Part of a small language model's weights.
Size: 16 layers, width 384, 6 heads of 64, MLP 1536 GELU, vocabulary 32768.
Each number is 50 + 15 x the weight over its row's rms, rounded and kept within 0 to 99. Layers, rows and columns count from 0. The size before them is the row's rms in percent of the matrix's.

# layer 9 MLP up, 1536x384, rms 0.0859, rows 450-500, columns 320-383
100:78 69 47 50 57 31 43 60 79 54 50 43 34 37 55 38 25 15 55 22 35 62 26 57 38 51 87 47 38 55 52 43 45 53 66 33 69 45 42 41 77 61 46 44 56 54 61 76 41 42 41 57 28 43 84 56 54 59 59 30 67 42 46 71
099:47 57 91 56 71 47 21 31 09 59 75 57 72 68 65 45 67 48 42 41 51 48 36 63 26 67 53 30 72 60 67 56 25 73 48 57 35 54 50 20 39 70 74 51 38 63 51 88 66 51 47 58 60 65 47 41 61 59 55 67 44 62 53 26
110:23 45 66 33 70 55 41 46 35 29 56 40 37 52 79 75 52 62 45 48 55 44 47 58 65 30 57 49 76 62 71 35 50 84 27 48 53 28 49 46 70 54 51 61 54 63 67 75 58 61 58 48 62 54 38 58 64 32 41 45 40 33 44 69
106:54 32 38 62 64 55 53 62 54 37 52 49 13 68 39 48 34 28 35 32 50 49 34 79 50 50 46 42 48 45 69 78 48 45 49 48 23 40 59 38 62 63 86 44 20 43 34 24 53 17 31 35 52 44 56 26 20 56 56 47 34 55 47 62
106:44 66 66 74 31 49 45 33 50 78 21 89 55 38 64 64 59 66 57 54 59 78 26 53 38 55 33 42 72 46 64 49 62 45 63 64 47 43 34 83 43 28 62 24 93 51 66 73 50 31 34 41 52 47 56 58 29 58 49 64 50 85 30 37
104:32 31 59 43 58 52 46 29 56 62 09 59 51 42 63 45 48 00 47 70 44 54 57 58 55 21 45 37 55 20 65 40 43 44 65 37 86 47 59 39 78 54 62 49 16 36 56 30 40 56 17 42 59 37 51 61 53 26 53 64 65 59 65 24
102:41 72 59 58 71 73 34 51 35 56 70 61 49 37 65 41 59 35 23 67 50 58 65 54 53 52 38 74 64 25 52 53 40 41 30 42 32 59 38 48 78 24 46 45 72 66 44 68 55 32 40 32 58 66 36 42 70 57 62 68 55 44 46 66
094:59 32 50 42 62 66 87 65 63 64 46 41 60 49 45 59 42 41 66 51 40 60 64 43 29 44 67 60 34 48 64 59 71 49 74 52 40 31 59 42 93 81 51 83 60 45 34 43 46 67 30 92 31 37 23 45 59 44 54 54 32 58 37 50
095:54 65 60 49 52 19 58 66 73 99 74 60 42 58 47 55 62 51 35 25 46 39 54 64 26 60 51 27 33 50 75 60 42 34 75 50 53 47 41 39 47 42 56 57 56 35 51 62 35 39 74 31 24 32 37 44 39 25 44 55 38 70 36 65
097:99 38 56 54 55 55 42 58 40 53 49 76 59 67 37 64 53 88 72 19 41 44 40 61 64 39 56 53 56 33 41 61 65 69 39 45 48 51 74 38 62 48 56 49 47 30 40 42 47 44 43 39 59 37 55 00 53 62 39 51 42 46 41 51
098:54 80 56 47 43 43 53 70 15 37 18 61 34 60 72 52 65 46 67 60 71 57 36 67 74 50 37 47 44 48 50 58 25 61 37 48 48 18 62 45 54 58 57 81 33 80 59 80 34 64 55 32 68 48 49 59 45 37 54 36 38 36 37 54
097:36 00 57 54 39 65 58 53 65 53 59 55 54 42 65 57 50 49 35 55 41 70 45 49 46 41 53 62 50 62 54 68 55 42 43 37 28 55 38 30 84 31 39 32 53 40 75 17 62 43 43 68 19 56 58 32 30 50 64 53 42 82 33 54
102:39 20 41 41 77 71 35 52 38 63 70 55 37 33 52 47 34 48 37 31 47 50 35 45 75 68 56 51 68 43 75 73 57 30 76 45 39 29 58 48 63 67 49 52 77 51 41 32 41 48 85 14 42 64 71 27 72 53 41 32 57 77 66 38
098:58 45 57 52 80 39 39 30 66 58 38 45 61 67 66 19 89 39 47 11 21 41 44 52 32 39 64 35 51 53 69 57 73 49 56 53 41 50 40 64 03 85 53 15 41 49 63 44 60 56 54 52 45 84 53 21 45 34 45 42 56 51 49 50
108:61 81 53 43 56 58 62 48 67 51 62 22 52 37 28 54 32 53 51 55 62 76 56 63 62 36 70 45 49 50 48 56 72 43 66 51 53 57 21 50 27 40 37 50 47 43 72 31 76 62 44 25 70 54 66 39 45 49 50 54 30 78 63 63
106:60 42 39 37 44 41 39 62 57 51 68 51 48 37 51 43 29 45 18 37 16 45 56 77 48 45 59 32 43 54 42 57 37 33 62 59 61 71 26 51 33 54 55 36 58 46 56 82 83 40 49 20 40 91 44 67 46 64 45 67 51 52 42 34
098:40 37 33 58 57 63 70 14 69 59 48 53 51 50 56 47 41 42 44 66 45 51 61 60 70 39 63 63 46 46 47 68 32 51 72 45 66 33 71 52 57 40 75 52 40 55 38 25 56 69 52 67 43 39 58 75 27 55 33 68 81 54 57 58
102:39 57 49 51 46 45 41 66 48 72 43 51 49 39 57 60 32 51 42 53 51 74 46 60 37 18 44 58 19 66 38 50 63 66 51 48 30 57 36 61 77 33 84 45 58 54 61 47 62 46 51 29 63 49 56 61 62 72 60 30 56 49 50 42
092:10 58 32 28 53 42 53 49 65 56 38 58 51 38 55 38 52 27 52 23 16 46 25 70 48 53 37 39 45 71 63 35 47 77 34 48 23 46 36 32 59 42 33 75 45 51 61 62 34 44 62 51 66 81 62 73 63 74 67 60 77 64 38 82
107:55 44 72 70 39 36 56 48 49 83 53 48 29 61 55 60 42 18 49 08 71 52 58 58 82 62 59 44 28 27 67 49 48 56 62 41 66 64 74 45 35 43 71 26 43 51 72 57 38 51 47 25 68 84 40 49 61 30 57 43 55 38 26 31
092:41 40 36 52 49 56 41 49 82 55 59 44 34 40 36 64 33 75 34 46 56 58 48 49 75 29 42 40 77 73 28 52 65 69 50 65 42 53 43 58 13 83 49 39 64 23 52 39 65 66 30 69 48 54 65 68 57 35 43 53 57 55 21 38
092:43 23 65 58 99 33 52 65 42 54 30 53 38 45 43 51 50 75 73 52 37 79 55 37 37 38 75 73 60 62 20 95 57 44 36 22 99 50 33 53 57 50 53 55 27 33 50 47 53 66 72 57 67 58 61 54 48 63 53 50 58 36 57 62
111:28 54 39 71 67 63 61 65 52 43 57 56 50 53 52 54 31 51 49 56 54 61 50 42 54 22 66 56 72 45 43 58 51 39 53 52 29 49 70 38 83 66 43 46 38 61 73 53 49 52 81 25 61 47 81 41 40 28 80 66 69 42 65 38
104:41 43 38 50 56 57 47 55 12 30 55 46 65 46 37 42 48 57 38 46 63 60 53 60 58 22 80 50 22 42 38 53 56 26 40 46 47 38 50 46 51 40 44 47 23 69 39 26 40 32 55 42 53 64 34 58 44 29 44 48 45 19 63 39
101:48 17 47 33 41 44 60 58 68 48 48 50 58 64 43 51 09 25 22 41 57 53 49 41 29 67 53 41 63 66 36 51 52 36 60 46 39 38 42 37 66 49 46 46 69 44 46 51 69 55 51 43 45 53 73 50 54 64 55 47 49 60 52 52
082:42 26 45 69 55 26 40 19 40 42 53 67 70 49 63 49 74 36 35 83 79 71 61 63 44 49 73 34 43 79 45 59 55 49 56 29 30 52 60 57 44 43 73 32 70 36 34 55 30 68 55 55 46 75 49 52 63 36 67 29 26 18 40 48
082:46 45 33 32 34 23 62 60 70 64 38 53 74 81 48 48 71 41 65 58 69 36 58 55 39 46 23 50 62 35 52 44 55 63 49 43 55 42 21 69 45 42 88 44 35 37 45 55 53 52 51 45 70 72 19 47 30 43 30 55 71 42 20 57
103:27 81 53 66 57 41 36 54 73 38 41 83 35 56 50 48 32 61 53 12 81 56 62 35 52 38 37 56 59 51 39 68 41 52 92 57 69 55 57 59 40 44 61 53 56 61 54 48 46 39 29 71 61 49 36 60 60 61 59 59 78 37 32 48
106:23 68 55 71 78 82 27 67 52 46 67 48 44 57 65 36 42 42 25 38 81 74 60 32 33 48 67 60 29 66 18 49 32 43 31 52 65 71 46 46 58 74 47 54 44 30 15 39 49 45 38 43 55 58 27 35 47 41 61 52 45 41 65 54
123:57 82 52 28 53 38 87 55 43 65 60 72 47 69 55 47 68 71 33 49 90 22 60 09 58 66 42 52 57 70 35 41 74 30 41 39 45 45 62 58 58 60 68 53 54 59 84 64 36 43 69 84 58 52 42 36 63 66 31 55 41 57 50 44
100:17 44 71 51 52 36 58 54 75 24 69 59 60 22 67 52 70 43 55 51 32 43 41 70 47 55 27 53 48 24 74 72 78 50 55 69 58 29 63 73 55 41 57 24 47 23 49 68 43 58 46 27 61 58 01 51 77 42 74 56 52 19 40 47
098:38 51 16 49 46 50 80 56 64 58 39 61 46 33 40 53 55 48 44 49 52 64 37 49 63 41 69 36 57 44 20 46 58 34 55 52 52 23 42 47 53 76 67 47 84 45 37 51 38 55 41 41 61 54 49 59 44 58 58 35 40 42 42 59
096:49 36 47 58 46 69 98 68 55 59 35 38 53 74 36 54 29 39 48 03 45 66 63 41 74 31 41 52 41 36 30 69 52 69 40 59 50 49 37 51 27 31 42 21 54 06 65 55 78 62 71 70 45 84 42 58 37 45 45 54 62 46 65 49
095:52 67 47 62 37 61 62 30 57 67 69 39 56 42 66 59 36 41 64 22 66 76 54 58 27 41 53 62 69 46 52 31 68 40 44 59 56 40 47 43 49 63 34 75 48 43 86 58 53 38 49 43 67 56 56 29 59 67 49 92 25 37 31 49
098:35 54 41 46 59 67 64 43 50 67 59 47 21 39 46 40 50 46 15 53 35 38 56 58 53 39 87 74 46 54 37 49 48 36 39 49 45 39 63 16 10 42 41 56 56 27 52 81 43 33 50 71 44 38 55 28 62 55 81 64 52 39 69 44
104:56 30 37 46 83 68 32 34 27 27 58 49 64 85 49 50 23 38 38 51 48 52 48 48 67 37 26 59 48 25 59 50 31 25 47 33 52 41 47 48 69 58 55 47 47 23 44 35 49 27 49 39 43 84 58 39 36 40 33 44 52 60 45 47
105:53 63 29 59 60 44 22 50 73 82 69 48 50 24 66 34 54 48 57 33 48 61 60 44 42 19 76 61 51 41 67 25 37 49 50 34 43 55 55 65 23 26 49 73 32 64 49 61 41 46 36 53 64 68 34 75 34 39 40 57 36 56 60 42
101:39 27 49 43 61 51 41 68 78 53 40 64 59 58 47 65 45 42 27 70 40 56 66 49 56 52 62 33 48 43 76 30 53 46 49 21 34 49 65 52 57 48 62 45 30 63 53 41 29 44 51 25 44 51 26 68 56 45 55 73 57 47 49 55
103:23 47 53 37 63 54 46 60 38 70 60 57 74 83 47 33 49 52 38 55 51 48 35 47 45 46 62 32 72 70 66 60 59 54 50 30 34 62 40 58 47 18 75 20 35 50 77 49 25 32 26 61 56 72 33 45 57 52 66 44 29 56 65 69
097:40 36 42 35 44 63 53 32 66 46 46 37 50 56 51 37 18 64 42 54 53 37 61 50 51 68 26 44 52 32 66 74 56 64 40 57 50 30 46 51 38 26 61 31 60 31 33 54 57 31 67 63 53 52 49 32 41 48 46 59 75 41 33 55
103:51 57 81 64 56 50 55 53 48 46 64 80 57 60 44 31 36 55 47 45 54 41 39 50 38 36 53 51 37 63 17 59 75 53 53 54 59 45 60 43 46 37 51 32 25 40 53 44 99 59 66 48 81 57 39 64 41 34 29 47 38 53 56 68
101:58 32 70 70 56 67 59 64 44 55 55 44 43 56 19 72 43 42 47 47 59 99 43 30 66 46 55 68 45 52 45 43 41 44 29 32 33 34 82 29 31 62 67 36 47 47 36 50 34 41 34 38 65 49 35 68 69 56 69 60 60 55 62 69
101:83 29 66 19 37 75 51 53 59 38 65 50 38 74 38 35 58 50 47 45 63 61 59 51 73 42 24 40 34 52 30 50 42 19 53 58 39 46 48 55 40 43 40 80 47 34 62 30 72 55 30 46 46 50 59 45 44 39 50 54 81 34 83 59
094:43 36 65 57 58 56 37 45 42 70 43 56 31 60 40 61 45 45 68 71 38 86 62 56 67 25 68 47 42 43 72 48 54 46 47 51 55 59 74 78 36 25 55 70 28 27 45 34 37 25 47 39 11 50 36 14 56 53 62 64 65 41 44 46
096:65 38 33 74 63 70 71 61 67 56 52 48 16 65 45 27 56 52 42 45 49 67 67 44 42 53 66 09 00 33 24 41 50 52 58 51 64 56 64 79 65 63 60 75 54 57 66 42 55 51 78 50 27 49 38 44 09 51 74 46 49 12 58 53
095:55 46 40 63 33 46 43 40 53 40 49 58 47 20 64 45 97 36 57 42 82 30 69 41 41 32 67 33 50 48 67 29 76 30 53 68 49 31 28 45 34 70 51 50 37 50 56 32 34 39 38 61 57 55 49 41 48 51 39 51 45 40 44 51
096:56 50 53 77 57 59 43 50 50 42 77 61 84 53 68 49 25 48 26 56 55 68 67 39 71 49 73 75 62 38 38 58 55 68 43 47 29 38 36 35 49 84 50 67 73 38 46 29 68 52 48 49 73 25 00 47 59 55 16 65 51 67 37 58
088:28 63 77 31 50 79 67 33 25 55 46 55 50 49 41 39 58 42 46 39 26 39 73 75 54 22 69 43 50 58 32 56 36 26 73 54 47 65 65 29 55 43 37 27 52 69 57 56 70 81 53 38 42 66 56 58 40 55 26 46 74 35 66 45
100:62 51 18 48 50 45 67 47 52 39 33 62 38 54 50 47 39 57 37 60 52 82 74 54 57 20 71 40 44 68 31 40 44 48 29 48 31 59 35 43 39 37 83 62 38 47 36 38 43 50 52 53 44 62 35 66 61 50 72 64 54 69 55 61
089:38 50 76 31 39 38 40 58 47 57 38 50 55 52 66 56 76 52 44 64 58 52 32 47 23 46 55 40 44 91 64 53 52 29 59 40 54 46 27 49 23 34 44 58 32 28 28 70 91 50 22 60 27 31 57 57 40 53 56 56 50 56 58 31
097:61 60 56 49 44 57 51 42 55 52 61 48 63 68 80 53 49 55 38 52 20 56 32 27 70 58 57 76 61 47 34 32 66 35 23 56 20 61 67 57 36 69 61 56 27 67 38 50 45 37 59 55 44 64 55 55 72 43 38 41 48 58 53 29